{
  "n_head": 5,
  "n_kv_head": 1,
  "activation": "swiglu",
  "bias": "qkv",
  "extras": ["capped logits"],
  "init": "trunc",
  "init_std_up": 0.0471,
  "optimizer": "adamw",
  "batch_tokens": 65536,
  "seq_len": 512,
  "dataset": "wikipedia_en"
}
Each number is 128 + 32 x the weight over its row's rms, rounded and kept within 0 to 255. Layers, rows and columns count from 0. Numbers have three digits each. The size before them is the row's rms in percent of the matrix's.

# layer 5 MLP up, 640x160, rms 0.0929, rows 136-193, columns 80-159
101:130159110118097108111130171063161102180048107083129166140157142130115172110130151121081094138135204124137041091104144158124165131122127163108129135107186084091131104111103167131130123117136132161110097109153124043116112093159138148112152139
099:149121071185058099175099080128119144151147137150092143080111204120129106121125110139140133092108111116185135091148212099110160107144145126104166103201192116158167084070125143128137079181136053151136135116129088162152156158149121146077088137
106:133088178182123133056103137140127087174103118200118157110109124013167206105087191196133144085145125129107156074139134120113150140134140095122072105157108148099081126135135132099133131090083143136140116139136129157147122110098132118096128156
097:142114107175119129138138098178092101072149117130081165137140072078083136125088105167114119157112111160147135136162146068120140145158103127127064104164147113160183142132115107144102094150140069084185078110177163135173117132124098152086097100
102:117151143138085134171143145096193165137079124155079133157087089132108103116111144198126162132075167113097107123099178125118113132108130186159114176151117163133196090092087139165109143152075150141099171091119072086095127121147096186149182143
099:131149090171106136122169084146133076136211140119138139132146105134131134173189082133074145115110115103103115132165100104170120220131125140142137152105076228140088125080202121113146098102136170118075134129093109135108101149115085181078199177
099:137172095137114166136076149121090131052115168115114081150097145073138184142142155189232056116123069142156146142114104083116086132192155102118090110104071158146111130121109103107096129089135139140154139097108044166127142101129126141062095091
106:125122176160168063167136100090135157130087194087130161111146106143134117063147104137100130105137145131086173126088204036127114187102142068164159124144078146094111140189151055173144141116155092152129139132114110137182080171168123127144135138
102:165112135060107201170067132152099097157081106071124072073141144101077102120170063120152210107087116186092147120130113110153172149118145110102189139074149174132170150114093141081146167088145165124125134077105147154123125144084123151143116126
094:167111111123144108115072121065119096140148073129166114099105079141150087096101095156119116123118132111116126151167090147137116105082129096117111127137125129134151047091103048089080113092109157106126119089096108085108163077105130146139138128
101:111081146152166077112102118127168179188119108056145159139142148103107095070071119061134043102127119110135146141115092113084091142127113139138135154110106133191157101159155143143145154162051119139132113156088087131107116156085112095081128089
106:101125121096123155164124163212112098095122151125183147073095163159165145146211140114090128080104146131129114100079095142063145154117120139166201134193173159136108117061115122142119109144106128192145166171134113070089116100180170064133169156
100:128119114066115121101123086159085127112122081106094142106059141166102117118141077137166142117135110114133122145154141103125144100194111108111143188152148136103111145180111158095181123142058135169176100163092115112127109112131114142159089179
099:139080134144106070213150176082078076104107132106150121093182155153125047141096138113139132132110117091153103111148087133154115174071121195107136120147155150123085186164102112126107067175131087098118127110118133143146163130163150141101121228
098:149177132192148134130112087149124104135200139128131127181176151116116163129162086151103129124086129124183145172134144114164091108135177182088156114130114083084053152093189104148148124092116115113092122159154116092091136148121072115130106179
093:070200133081148140169153132125176112126132170122139127169166108130104121150106100121144106119129116150163094157125117135154119101131145119167162096106153045154189137171171076131071139131156134162127179104121118158113102121150093103101135121
097:068125155103124126085159109145197130100114175134169162121099121132167135155120070081182142123144123140133112104229105070132182111152145150149165152145194107093124155170161117094092128077105113140108097103098158108120118114139083121140094193
100:107171101143115097115124120119096167184099182171137198118097068074088122077131141158165111142111100158133075093161143085180123117148099143095125147123093080151175141150164154168151118129067138185160068115114089130109101137106119078100108128
101:116135121154160066104122144120162125153137125148103097150150032102127145128115158155102176117101200104078149128101111087124136086128134187159131120147166114134127144133148141133147086205125106109085157122089101175213122150160148196111123147
097:164181092164120097118131200096133120099096168094160117107148157231179146108168122154133099110137131092170218084136127092062150164127157127130147118111169118146118137148106123102050187112123136125148142164132122150099149138148124095079127119
103:113106122148110119130140159104090180146205148161128070106144106116063120154121166123148186163139067146168147019126120198152164148116104111133115138070187120066108131119135104078190131138127116193110106088128108126079128159131135142185106093
102:070145114163149151138040113138200117180091125133086169091145164114099056149166105097121087104168060185142161125127132103095139082085161149123142148084161077036137134144170173161157194113072113113102118130178127136113116107126091153127102120
100:122110160120164162103139151099052145119145192078141150154111117130170148162130140126092081196070131118073106091102176200079118104119174120152119149150110118112112209120118054108090109053135151110156121123141149157073126154177116077099146140
097:158123098134063147184094123120061107140115107125161110129108134186101170155115130111168141126080142100161120159158155171144096140115133157064170207101116098148133125139070158077146155147130086227110133132078117155108155173093154203163129120
104:134134165058126102162135119118111062077071143141109123115186121123144079184152109097142138124102117189114128157077101091145155146114100150134095106119179144151174124088109115116103164137191124138084123086156088138152139152153136092095076155
088:151146140139064134115164107124128074091180145111122106151092146157130183103137121122163113094076195064105126158089141069163133131139143069112188157127124076111133199085111083175082094163126075156145196145148110128097123157149108100165115094
093:200139150106118125128127165189068163149138185143166164090126136080113159191121156114103152098141060166156163102058070158104154105086080130141137157119113113109132147083135210140116167097137133118156138074116065171138091102107117092100118107
102:160046100182087136115059100133166113169132128148144151120148148084111081196103114125209154107136114069145115141149058143105129106123079070103106103208169150104143089134041160176190115172166107135142125116121105149158190166166156139149162111
100:100122100117123048166108133097178124157066081189096141071172099055103106175193129113113135148114133119169157117126135172136136088144129126131158105132196065112123168140109154106132102118118137144125156094123120065069159104117140153177130172
092:156189138138129156186126173100139098075145113107107166193114095127151167144112113089027115131139096114148122039132155134138163126105161122109159129102087141108141171117085145125159146138128160127081140090150126167137132079126097139110155150
104:069159125138171153136138121098079148143158096108135155079113164137111091049101107075101108162072083132155116129166167131089130125100107112255130140124112150097147121130131155180168094159145157221099167115171131101103138121112165162138166075
103:118110147139079110139118115095093182153105151087138139137124139107153065161153136037170138096133143045136154141125139098089153128115129160118105107114151055159141116108038150142099125158099073139123085167157138081146065105134132116171079118
108:096129100150148099142111160116125125087160114176106030120033131136153174140117155119201091177144044116106107151126114181150128157158084113105121143102132134158154059090117146100125170096140104124093143129133169069193144150118118137084163070
105:143075129169156151081105108149110202105160103165105192144108136090148157116131189092115145121166121098153070086171127082099146137103114152179130131069096126103087109133163081077111158111151097156137177133098200119129107142215057163113148117
098:127208155115112146153168053155104129129151167108168193116077108091117142101141134156165136131136154148109112168131094141153115160101122195135093187146131092121155164162181130130105160121130123063200116173115154108084160094088182125107130106
098:079113135126168105134167084089083112190099147079148129153164104150136100123113153153123185137163116117134070122172071149158082075090114132178078157148146104115181069162127105170140135099137077103145140159038156115189089139100132148104123066
102:110141098212209146167149204105125208182080119103088109078116084115141131091159158137077182101142175120123118147085124153071149154122158079149092124129059102123140196105180118070131132153146145185137126114143148118111105113110137127100142084
103:137189111146125133146126132187119157170134088136172168088155126163125123143127176179100140082155181108144102149098151130091074153159170143105158143115054148112082118183072084100147091146104132121097119181108120083089093138091143165142138122
104:072129113186166134128097146137144135173112142204078176104152149083129153142121139113172126126107120133171130120162092143136078182150178145109169140135154140124171133157138124078057130136161100182113141141100122134118100111169042136132139160
098:106140121134117119181115172151132153146100132096160104152125093144145149152188114104103086123154152158125157109081113125199117071133122148130159145181121125127075132173081106139134123088121147131159124097119133088112177099101147150159140152
100:132151134091141093091092140126151144151107080161158118113122112165066105119157149177142105137114089087084200119170157169147109129046156139195107034127130154161143179152121123107078123119152140127110103179159141130147140097148116144148034126
102:100132144131126152134146150094169118095139092140103123177140152085085109161104115124166155097106188174123180150151137117127180123156109142139169110088101156165156173198196106157110116133103092094152088128132105135155141128138210119138100163
101:099121129193118095091143116127113075142101112117097175163112117128169111102166180074186113144159152110082111152123090081115118093103058106092093154155121152111200158157180076135101113134127147142067156148132199128163160146152148193130155127
102:141201133140124158146064130129111123123106134069186124127102071124142126098145110126114204147177139168131151082128168119137120079143124132131118162182088087170169115112106117134114160202166126105115127071119121120118085151130060120168104134
100:129077106114119162096112144114187138174083108074139107103164107091076119118066119099160153173163167048082149129134093090121114133094103107122126084124185119141069155103117147112087177129079162134174112048151111109088159112090120150163132140
102:192074174106140152126084076099176104127133115126143094104199174187125135104141124062190139128105068148169188128140175180121138183150111123141107072114105080136144126085132150175129155143105171146119132105157116123135096156131163074168091103
101:142098171172116105103176156146150117104106138086169092108161113123171140084133213110167164106182192102079118080112165099115178174125137166066102130197114138108160103169148134149121120156136097160068104127066083160148101173094142150089188165
104:115178130121151113137144064145113142174135074169103135170111115139114055088157083125073116119125186108087066147123169143141111162112080130109129191172147179131144116142098132159114151150146070090076105179091172071137110151128158137157168097
097:135107138201172117009096106178129159147154111154126097173156157161154112119138092171112070137149187123132100110136150110129110078165119131141131090109089148138096156113090140138167101050100081122131171145155154104133149105108116180116104081
104:146142160143108096085109057097114113170113077133142139108064100081141155144115124178131171104097120141130132082155143187174126077139118096122024132155107162155129116147108155175169131130135105145137103162100105118131045120101068112176098155
101:181160135116156147146164187181093119098079104123136115162113136109074123088129148096161107094152082136181157122121140095132124156101136140129121151118106184161117141207142160129088122124172099106084146102088151144093173106164139105094131079
099:111098118116131160167180132165064106097105123123072148104148112100203180166065162139121134094088137107145128083118139149160085095158085110143145135102127150089133164146121155090100075184156161106165113113046094149098182102123127146136185109
096:140127114154172079132141127129091081079157159102040143148066104116149165159086073126116078146130202075155169153194111128144107152137126164116106131132123181140148123113133143119101120155120095159106142055116118092115106103133171112071186095
099:111062170164179175116145094110145124112133092127168158185144146111166127093149159168130179153136147132167100178143132157116132119087114121146155113138137151130125130041097167129156110093168192162175116111070163172166117142090128155133216154
099:171092164167175136123169115138109141080113110126131145072156129112102075117141143171095106113095186126156107145124103160131167057099140122088134109130127141138128145123052145140122165078134201090083113119106126178113136078136113107184143051
107:181113109127087113130129135192111144189137129141098131204137145066128116125160088161118095118099146125149114101145186160159137133107124128157159135133160088115082172080094140174148119133138129105052110089135124161177197151155092118096085165
094:149170079062112181081143111165112121152073163134145117045147117144112152110108155103089169160209103151136120096138164151122098103127152098068146154108113141176074161197134104122161157141140099102172106178112181123170129131136081111164079137
099:141118076120090133107139096103142114157153101164150153121179089113081152071106092110114102142134120080169085131066116145081113119119106146113142158086117184111169153163156133121158155113129082117172080146166158167109129146111092128129130115
# layer 5 MLP down (transposed), 640x160, rms 0.0852, rows 136-193, columns 80-159
099:144140143129138117160116170105133156076140103163108166128155078115121088143099114147094124134113122212119151060056143097102158115221187115215125094075106137132156127130131170151203127046101165117112098098141077125151104099180169102117156137
098:164094139129124123073102103122152129158145106120129148118112120102140177120108169187146153149104160104107145145114141145090154206179120085104193138153141123098158135128097103136123082106208122144170184124152169109155075161148150194094096151
106:106187099119105074163067163096128127150139120135086122116103153137149129086121133105079119111170109143077170154164156148056090118120179106100069186133138141180115150161112174114130190126121113109100120152099121106144152108103095180116113161
092:146071171153150103147119101167185199137107091123040145121100158137132176102130179161096129119142159056102117125140095132101146144111137128122154051102092104133123145112159148091119126108147074075146155175154074131177112161139152137105135121
100:106212131132108110182158134109122148122120111119082134146097151119143096137105147161110192145135165056160144141195042185080115150126128171123144143074133156175150177108146161163159106107072149151155160161105071119122167122113081151109146116
102:124167125124139104139141146075084160140115132110131109083124141171121170154154115110137065052172136111086116158187101119122146165100193097116148111126097153081127090108152096150120084130127092130157154191179175063131151142135122105211180102
100:144133149137027146162073174160163150080111144114118117104161154088130180128115170086134119133113120092126106077064148099119128125107255161118098161077113128104094127162110136138074126099162085156076104145139071135098101167153091147111110109
100:119119150091146118122113156110080156111122146142125163075106101118128123121148144113094146130171099231107151108117130142096088150083255047154120111112119134190104096133171095124135142101147165150085207101150111115151113159124094100108135080
101:135110156141096119154110142135163110109140108142125121168133089155133054171158138142119143129119128125116090117119101122170116148155251161130133145109126118122085128125137104140149081116198151171125105043124136112163123149116177082144085154
100:151177100142088141137130088100130102117165148135106127116038157163163130117108100170194091132115159150120115109037064154109092111097216131097119148098157156087180097144085086148141145117130128119181098148086131117170109174143160098178157125
100:121126078065099123093114075207148129115105119181126176108084094094169132141103104088130160088138098173143147123107123116121185151160083167112111172072090090122161142121186130124085092089090125092149086102129117124137120074190119179079094198
099:156121123140084116107146151165114086112069190124215139088115192138126164184199156135093149089139145215174107104121132070117114123115131095092173135154147169090135127051102162129071159164097089157126136102111156109120140116157103103161163114
099:095117206141181102184181163129046147090140094194130133072121093139160093113137166112139139116156108182135112182100161136155124121169217148125146091177151099142109139074114138080103172155134153118109116129129132122163113125126166118074129069
101:090152116134113158106186097113108117134129166133129083142082105087065139150158145088128093135111133143181122174142097088159114096086089131154077100109131096154088137171133152158154133123143151147192109205163126141157167125143158119160123104
097:181152120156091101080079150113136143129111131130071072139091116136148147157108114126111131109082074134129125145165165143133100131084176105124115157141131168127084136153128140109152086169181139110150085114155143083148220057148140100112175140
094:157174100129126164069141150124126161133104124138174116182148175146140136109054168139146158112108098101129150157136150120094085130095099106094139155123117166101085161087181159126148114105113176156153144088110129066142103117137143071128119131
097:148160147111088173073144106125135117159153122104108117140143092101125104156112046178116112125167112188149131128097180090172116176128120091155189108139138164161131116166108088116112152171117066178180102088146127087133139171150119126175130161
099:215185172125130094133143123189090092138134083108111174119107185135153142136081102098138155057098178124161132101139116139118147166121142132096106131077145144085129167060137118141089150118182159196116192107130126091048076134142084166133126153
103:154120162171104114059129110164141129162130116108097118090158127121168093117136131108079125150136143125104114109120130074122125178166031139144217137096105079113104109085066090135103101092093160175102107160082140183123116161095120140133082112
096:135138104137116112152174118069147115101200132159074150194149180198134057180165104133075162126099100169101094114147124098134112133108113170151121130099171102151156108208111147185122185130154138139121127104141082060082151072083119192128122146
101:133157131169102167175159117090104134096091153136132088119151100172208169144129126076175118189140145168090131083132113102058086062162152096120111087095172137083104090077135121091128131127122133196149175119090188127091149100110129163086114122
104:152149140085114125108194129111153154094103158132152142149136132151065156144111123151146180146175136104152112179104142101190119131211022153112197076135157104111129144094136115192155168141134115135162151111184130104091141173137155070119091146
099:102107184137148164075086157111170146129122115080164077092110162120134135162122144174103099062152108116100101144076162123124105161104255179101142139130139103085152144195125179182147085156162147143138115120117096094210125127127129129054119140
099:206106133095106126106140127167063116109136075095162118127080116162087139086139128103133132148155127143158085105147153131101159089137107112098128178171160130219154148131058167053133158127104108120161097128149149147140119200098125108148110116
100:078122109094162124136127178114181138149082137147138119081110150144205148098084131124108114101166138087119128164107106148115120158175102138135127094107115134120089111145188140128108135129028139133122130102131194121144085164182124155181143157
089:149138125086122167114159118048146164154151177111137097100130197127105139142129101156195162113168156175118119063129123112108122096173232150145179137144159112092080171149132131072091157095096115144128107089145148073154133074122147111109149116
097:101122139139136135120169150176171118051124181165108130115141146151130086098156071067097123123127066119118181127109150163103089100081098154099056121124114140147169105119166159163143097134055115151132167173124060140147165003158117167101176128
100:105124122173155111066094066139157087132079106082151116162070182234126096149093145147168149107071136126078103128174140133083191117168114137155144115195102144107121093166096149161147104098154125138144158143131090161095117115158153092093139130
101:087163137088139163138067111141140093130156124117130138131125071143185089059133109117167139186155119145153099154139114143090162096129176143143115201101153132100122160166128148167062099177127143125165114106157150215126127092180099172132163131
092:133138108103140126143126098144164180099117175114080152149147124131118135123087136120076119114146157118120114135120090083059126082118123114156136176123102165126101141158167159170101138156035086161189084193141118123160121109090081120127169102
101:106148103128115136128122135174191107147143113084089093170137118102141110127126090076162067107117150080186106110122136099076099103183121196152153179167132128094078077120165124133154138128143100140123161124123125094143149176155125068155202137
103:120117120216071106118162108103143171161142091141107064076138135133079089161110165109157156115127114198095172136107129128069086125124202123154152118084160096112136148139092119104158091133147081149140149145117150065121099091120119177079097174
104:116116146112111157122111107153063193124155146100096131095138156112135159143107149114118122147149063159181132106110162141110129141141132146061105093118084175152197150162114095106088160119138128110073128135132099130146093152167153127092174143
106:135174175144123134141098170146152132110150189127152096100153136159162156121128112122153132152108187131097127129074091161094171179095003054112141112128118093085118151145110086120160123151146157112164160155121106121086107072124098071138097094
100:090191119140119120120142161077139144116165091116132140128086122087175115109145143181135145132082165072146114087181141099107105144147169131098170149118088134073146151117137152111177199119137087144127149144159088081111121102119122187124169146
093:112100114136113142162142060137140179131171153150091098082102067142117145089145138153078158092111054171124100075057142090147073067146207137109168132122148139126141046144113144109142141078149091123145139156110150095181119090083127128116169142
100:190135089094091104139148181139126130153197136179193098108138116165126130070118172148207120132125114138170084160112159125108152142152137088150164127158097163091101104163104116138121154129109111135112144112095098175135167059127133133137126150
103:143115088161136118101078133121158059100089095105127151121147151112162115173095087104106148115155141077118117111149079101081087101130167168148110062152095112048068101109137085120139108143188145085178131144143155135140070170115142152114111113
105:093128107181134117145103138156120138131132185103089161131143131120060146147171116116153115099138095166101137118205109108120105174160255205154123156088100091105129109145111111103121107113153144161096123088079121172079150131130101126120148099
098:133158129178120123155098193163137052149161098132164077150184121106121095135159117116115150149074066128115126082117122128149140083114033148122140131111116082176114119095153122104122179122132132170155107133091167166102149150131095181145122146
101:192100141169121150154102109085111093091132119106074145158071131149114142105128131086084112139106164134066118094067093128136128090133222131139107122121102123162125086091167120115127149085126146161149158178121116126156174159173146156141149134
103:093147123123095139076128091136152113123091154210139154062145114106134090177122138082184161171153116132112169174139180152144191139100137112068118112135143089112138064131119143125138105092083130132148164097159149126189117129120086097123097135
101:117149129070105151185164099150121131130130152107150117130068058144085117164087102160115174072087139128163083093226131134118116183129076113119088149141150134114130107179113115098175078176103116114108108043116118103156145047078129060125101140
101:166133105174131111113145161147128103119098145170168113128069092174129150096099074140119125098131194117131140087098168116136119153107255106069092117109129112110145136146084167158105124095171202124127101114145170136106137076134127180084117098
100:115135116160133146085096084087216131134040082118146107133114059131140133123107128097150146146177150067087116166083109115042149122192130140113111102165152109140140163099096115190080151131139088100111092098142090098153098155146129160132167126
099:086154099163151136155114126176123134075131117147114160173100170096156071088057095116168073182169176141062112111093159135125162114108039095147136122147158110092114188112140180133170136150159127094105110128099172119160120122085095184141132126
098:183178109140121175182149121090135121055123141148136134153153119109100126140121092099104160125123164116128182123123165124127128119094206101107141081154120168107162222121136118154106135085083084121116085157067074147105148143167079107126183132
106:143140111107089146154103091123168106132147120143107175060115169119126129133164147156138120121137112132110154139146103121137091119128253114162125134172110164115080097113163166199115127092169050157130158131135128164131090142132157085153095120
099:170100182129127088128125121193128138200095093157136117146112131180100130162129118133117103124099134086119094131104137091075141160119088109145123099096117146177082157185151157133164127153135172096135154213142125118110067180104086119092091122
103:124118103126138112137126147156196102089171148156097101159153072049140068128110142150157123100081202123182124107131098112080135130069051116099169121111178139081151120161127138133086186148092153105137129170123148156065138100133181152072100110
099:151108146104091142115069131157128122127136158139093069156057159087128193152164125147158103170086104134089123127087135152170083079167229070097120157156133103181085118185150083134155096136105111188143091131126101156148108095160115156112102083
102:110138076094146126133215138087099139108145129141119118089080119180119138091105161135126083098146123113086152133071131117099154091202127122131114150140124150068135155158119188063147141115144113117163172098100117129119104181115163177133136185
099:165099100101159112155149155056121082125130141102127109183122145131164097155111114105132133077114101129149107132100173148152091114070201113113126125112111165110151142114107128067217133176140153097166147166130125144154118100086109159148150136
101:106054133142157151141110120165038139124091103163132108117134159108154067093127123117065120077165109178167165126161119068109098120149176138148136179140117117118093106110125144139197141158161117090156147165112130089159175100076098097131146107
099:114107113184123169094117104100183149025161191167173156093136111093120104132107141079121077114099169112166154045158120126130109135091108199095144095140149120066158181091133086171131150117102123130141170123061141117099067181124139066171149135
107:175140095099102107173088089122118158120148080134106149158133109139115084166132121160111106101131144137135134097150171114157078073129108086148175123129162167148086177047113155195113098160101155123139154073125140090139102133129104095152187129
100:182112192108140131142106076084115069152182160110123153130076116167097144118198135084159148141140120107149068106102127110109122158131139149091180098165118124127140142172120067114078178143124111125119115110106120137120150131104160154113136138
096:107163142136100144130141119105144152091170118170063150126124062136175106187116120136161087066130123154131174116101076130137180205092255167128152103071128111149187127095123182148145106130115074118108143162122074154136138084117155093112144158
# layer 5 MLP gate, 640x160, rms 0.0973, rows 137-193, columns 80-159
097:118091123137104136159148091134178148135091121134147128161136128131154138150126146119082137102118137136132076135157148145157104117152140115136142170119120077095077134122147145072140111103104191096141154116145206101188104162141165165094075105
104:126069124126098106122112059102072151160087114132147096086139181100089190135178145147178116144035174148102061104140126120129125120115157117157127108080122108178106128121132100091152122132169151063116113075192084160147144161160100111165142127
096:161167168055122102178115115094171169147124162119121186142145121155132136120203125098135107194183128074133119075139124078106088163135150096195180124082119053164098137078122088125130152185144128140098116181100122141148125124139143132146103149
097:132131127112114129160127140083136130090133132065179047125135094107123120067078098120122146112149149137131184097165106092181179135133138107144124146130141118173172159211128094118156153190168151133075155140130111196122143155120145098131110120
100:079134078113140110081118164126118110119148140162083132071162101137124100084151083165131164075142148100156161085129094076064124158110167194108191103174114127197114161129209164127096114142097160114135092146161148130159138120178153121166173184
100:150127156110089143175133098161081092074128122077125099159163077111129155096175102113149160150145164173150153168111169079194096115113046122077082131138117181182122119140083153083146162084099127121092076164099110152108083162137124115177125074
111:109127175185122091149169139131164148108134088161132106127188105160140112125175108138138099142119074086118128162136135130175097131081138183166153106138104118122171125130095141104159202153112071154090103161116063099162151202167100111137107135
101:151124164069060135122089127107126106108150118180109115153141122156119120147187101131150122148086144117072125152084077108125133166083164073162106116128096150165153139185161168129127096169108131044143140115168162094124057118137142141096080099
094:134143094178125152108057110163164164135083108090104111138181109160153121159149154126033130154121086111146073147157167123132122132109117070187122096146141117167091129107161175140120139119146167067096142109137123126104146136150122170221081144
097:103146094112062171227090119168104094127137106124149071087079141096111154113109057136147098109138145092160141169069153175096095194118129191121129164164131131114112092093193095149121127149118173164148071135135123136125129148177143116148098143
099:183125131112122157195152158135139051200089166062132164118152123116105166119143145143120136185088153082160136097141090162177110112134093100111111114096102148098121162160153180102161091060175159159144078112133156175113153128110108073090106115
101:102168067157078075153107125148093126160130123179142196155148103131132128053093127116110149104181164078122153136161168130171093147158141171132167181172104167169135144101167132140144109155143141092158096167181167068109140091060173138116139145
099:123041164154181140100096143121143089158175126144121153159124195195166149167145162118156158095191102110143121169201172154117104147108103148126104128132110087140150135121153143107101166095121117127122159159204152061091125146134163123085107153
095:159151138090155211159152148153101101124112123128114115122156139080137122132144179163054162098145156126122109123112130122117092042130126155131102079067178146183103173057134163178087128155059128122192074152140074139133161152144139136141134130
091:162144156111087137119136125113071151095168129167075146093098134050092074060198118132121121139104126071079165103138103156081081105157145153178127112091128161131153099067074178128100175135085077126149159139149102112126126137087135176094121093
098:114084131110103103078066121149123130081119096128127162129105086147157127080085138124107127124105122087129139109140116118091108143089139117129094141232168163096124157170176112075202140096141183130153154205102132147118132162171150092089108117
100:163132155127091116104195168120111135147150121163128131143167156154105141107108054094133140197120156131169238104156117097145134118072098160081147100109095104155105174120156143117128165166108111119126167140170108140113170144147170123087124089
103:061081094101109129124113070197114139143083147146171161151099073077110053138158130110116109122146164205169126127133106153112061132181164124102134113194137136132127126088121142096148136161130065084145111123198157121146133113081148149162111145
101:183164174107131145171142126122118140094196129194057101175158183155101104196137094109094109100102165180084075115150111114081131168101153127144164126094153151147159147169133165183159135181105093087177126089110083097125103156129138137109111161
104:155156159124145100164150117114150152100122111111125112120149182135128130118113089169170161120130099132104130174108140151122184151027145151106145122162112181101097128110164128113146148149099169083089103094118081104205155168150107089106126068
102:122122191182126169133087168076139110121120103135147098101140102121088144111096146148120174177132158103136159142110058103177126141110123113152181135140114116146153158125087086169113155143120149156102136127094173117154116169124122110117143122
101:160149182151180143149171120113123186116146173154082155124171077117168142176157162098119133138138164120127175169127105213207169108120093151125129124130127127110153132125100138097093155114092144126118171106150134106105084144143136127109184070
102:090103125128105143109137152180119157141124167101100100124123171094108074092120100118119091134139149194113126127086139160147172182137093141131104104107141110208139139156083138092138112163110139102098149084165127099158132136103110127120094150
114:095128050169139153101071131193158150096155155073163135169130045142111141163131143163136160118139206108176077129113115116145142068159172143134115122171126110101137125121153101085138137141069100116131137132138106082128147105103122121151144105
087:123126125161129166099150103142132153139091132131167131120139168056173138163171119076082151136153131140125117135091121088160137121099116120099087087205104197073168177155138189104093153147074170152127211150189146151098109187171087067138125106
098:178133061130109101137157144142081128145196094132103069203126153093146142141158088162126215121101149155149142177098181120145168118116162120106150123156149176093133169099126037096125135127099138083122098094159179135099194139116161143166108115
102:160175126067123126155111109148106116114089109138105169183124112139192157117091148155140160120091126142139118126164085086060096124165127151092137106162079144138163058173124172044127200146111159145133159144149054085138136203123113138158110082
099:113107168076162041112119144187158203134115117195099167126039095136170079103110113094159164136104112080127125130188085112162155094092159118071142125148085107139134160116066159088144160144113123181126195145146178128187104135151107149120137131
089:148097135105095179135106147080076124115093096166110093172144115126155114166084118102113109176153090101086116142127119062137122066131101095143134111137106166156099128084119116124132171146179176118120133079110208112077191142070165100138104096
105:151050126111115088088097059145055152126124142144151135113155171145129144116165125197125117121099122123064107124156052126139127125104162137115174099111134114145095163107079103115091118133097139143126089053149123114151135170127164130118103109
101:143128178139149110103089129122112087187099099103147099190173113103164099121136118171194087084133142117129141108085111202128128102111099191070091173177136123178155189104138144128092170146166157075165066138141136188125185152118117133185104155
104:106126109106132157119108100167123151163098088129115110114126137126124069144168126087154130126161146107111110145087105114126158191120141163130180143132079102096140137115126116171070147196154157110144138102111153100134195146105115145198159069
102:057135146115158131079131139173141126152124151142111160191104072173123143113201153168129119109119076092138160201100131110166118102060077141118122056152124144121136119070135166063050166182107128181151081114179152110146169143101155108112092129
097:131145136115173184125176152110122132165181097098095096136168037124110185104188035152132133078091109139097136131178101121192121135137117098122085133129157148178114097176109120117125141107161087103103131088151150140120108143121181113142117050
105:096164140111134179122078130202105082120173111091060106088141140159107100092102138098106119145143125138120059125164066115108145098117142128174101121152159177123126161169124121116117166091167156122114045169089165069133154194133142122097109150
094:105134180113169135129104183112100138158130096134117136154091136144111105142162121143130141077111108161125157087116105160206110178088166104143122116116119093127172128128168129118159077125121105092153082055045145089128174134159124145179129195
096:153155129155135133126126152154076087139118101106172169182172105084121156123135140156143111113113161193131133155122123125099141143147127078098047126135106111121132145139127070131179169153171073166117128121167143170113116152124088150172082124
104:079117158166080124119158173153150100118160132158105099108151102163162121137175041152090126083125110120136165104159155101110164148096105127114127166131214187078161172129122077108170152127078087107083093126128136118097112160149104108164102142
096:079084164104142141102039160139113152156121134050121088184139153146142118090076138171214144121099145088083140074139115118085144148139136106149127160120089137237069114175114124146177079149097103136104107171141086124186141151097162131131086102
100:121149180123074138178191127131167114131117143161127126101175102166166157140135086162073098111163112142110139092151076147164112128130163091137120060108137184137094074048130105150133105155115123219145080154091161114137171155121179108164074062
104:074136130104123111160127134129108073154123146067094143072146101050071117128085173171129078149102104107128113147047119144104129081129139151151111055142149114115194130144124069094117122117114086119139138065153173134228157147131174125192057101
097:087107210092108138119115118156111123126140174183194136092070142159102141130103144159108116073209173140079098104129100135078151164072089164153111097135110128109149135126132163170076125169142134163159077088138102177144096145164132114112104161
103:128081100083088168121128167112073138173096141161188144110115113137132109144130130146128148134134178049172136139142130101125141084115136090073169136192138128133132161148183101172140140160143113130105169123122121160144170156189107129051147080
106:089127188116129135164148157159130101179095099084153159181150166125120108098111072107135126169177111107156111107108191125075164112077123135165088120117119162136220154125141095115128171152068170169129107147118096154105136176130123056139131104
100:127165111196101170137148104152158138133112137150136127162152112119147192083099198104166164172143080154149128084161156142183128139074109092073082103134108148121160124166139143120193147196166116075115100191123148166110133151160124167140120143
095:096111080152152106142111138131120089089138103119129132143126136126106144137099070134181094113106101195128120144091165182086130149151172125106128080203157089183118091171124103129109144117110098176139108093148140155130114094142148163098174106
110:144143145152110185141114138163104095136106048199150123118139120092092145182135073133134121142115165098144104111100114109185103072150176113143085136150083081124168186140122101143141110091194133142120117182108162119063141125136110104168140139
097:107131083104125095122161165136140082083104133161140111114148166084134157150090126168127097056155139103120144120116124117130163099072104175114113119190111084130128131117130052095162072141153122106094105101164115159108123139065090135103127118
102:094182173154141114117106139136066173166166165138171172148161119192094159111117142066144194118089109101142204161097088094117097113153160111105166060127048185071137143139143167106174109108157161107138183149173133172083115135116124132127133114
098:116164152171111154110202163162094079148144130116119127123104144103154127136070176115165166115181152153158079187084155127139177092093104136170145112156137164138185139130090155115159163144119111111114145133157132180137141155127153159122121049
104:067152092176132098130116138128131158159082137135112107099142101158128165150215157128173168102174184147126115114153097093098110153069123179073111100099118095138102130121114081033163115133123085122125108139113116157121118114184113190114116111
097:110177113112083137098146141115153122137192099114035162105080132078082179156164102135148119101145134152136140131124199133137151058157099161028146159132108170102120146110086114181132119152102097134136140134190179166112127176186118133156113040
100:155136159160078163123153164186122194154092073115108056142151113120108120127092113130108145137121137062178140156136070168134099118131125140079159145116160111111126210135127157131121148100115109169096051131134095159149121136128186104145114125
100:190143112140076123126100129180144123138136103091077138125125087173135148094142125151133129101097127103172146132153112130139123158169185103157114179140127114109067153111106195106086132132111183145119072063116102096175218148104153169128131111
110:118152102118113141092113131092125129115095153076146145130158100154131143144087118105117133131091098104160120118115149180092136143185131133058131119152172045088127136122144118163102095115078143141035107184147117064115191153137150105151153044
097:144116127183108077129155141137121128113095158132137137112150156128141120119144095079107084113095120127117113131094113169150153176138122152112110103123165057090117213099157096096115105092201115100108090131112076154118130153128083078148106201
097:092130103117110139157160114145199126131119172126080134198130075098086156137111114126130119173164097178120140179102101141153098109111112108191112160138192185125136145106149165130157117091122052124138140131209133118129164161134071104154122110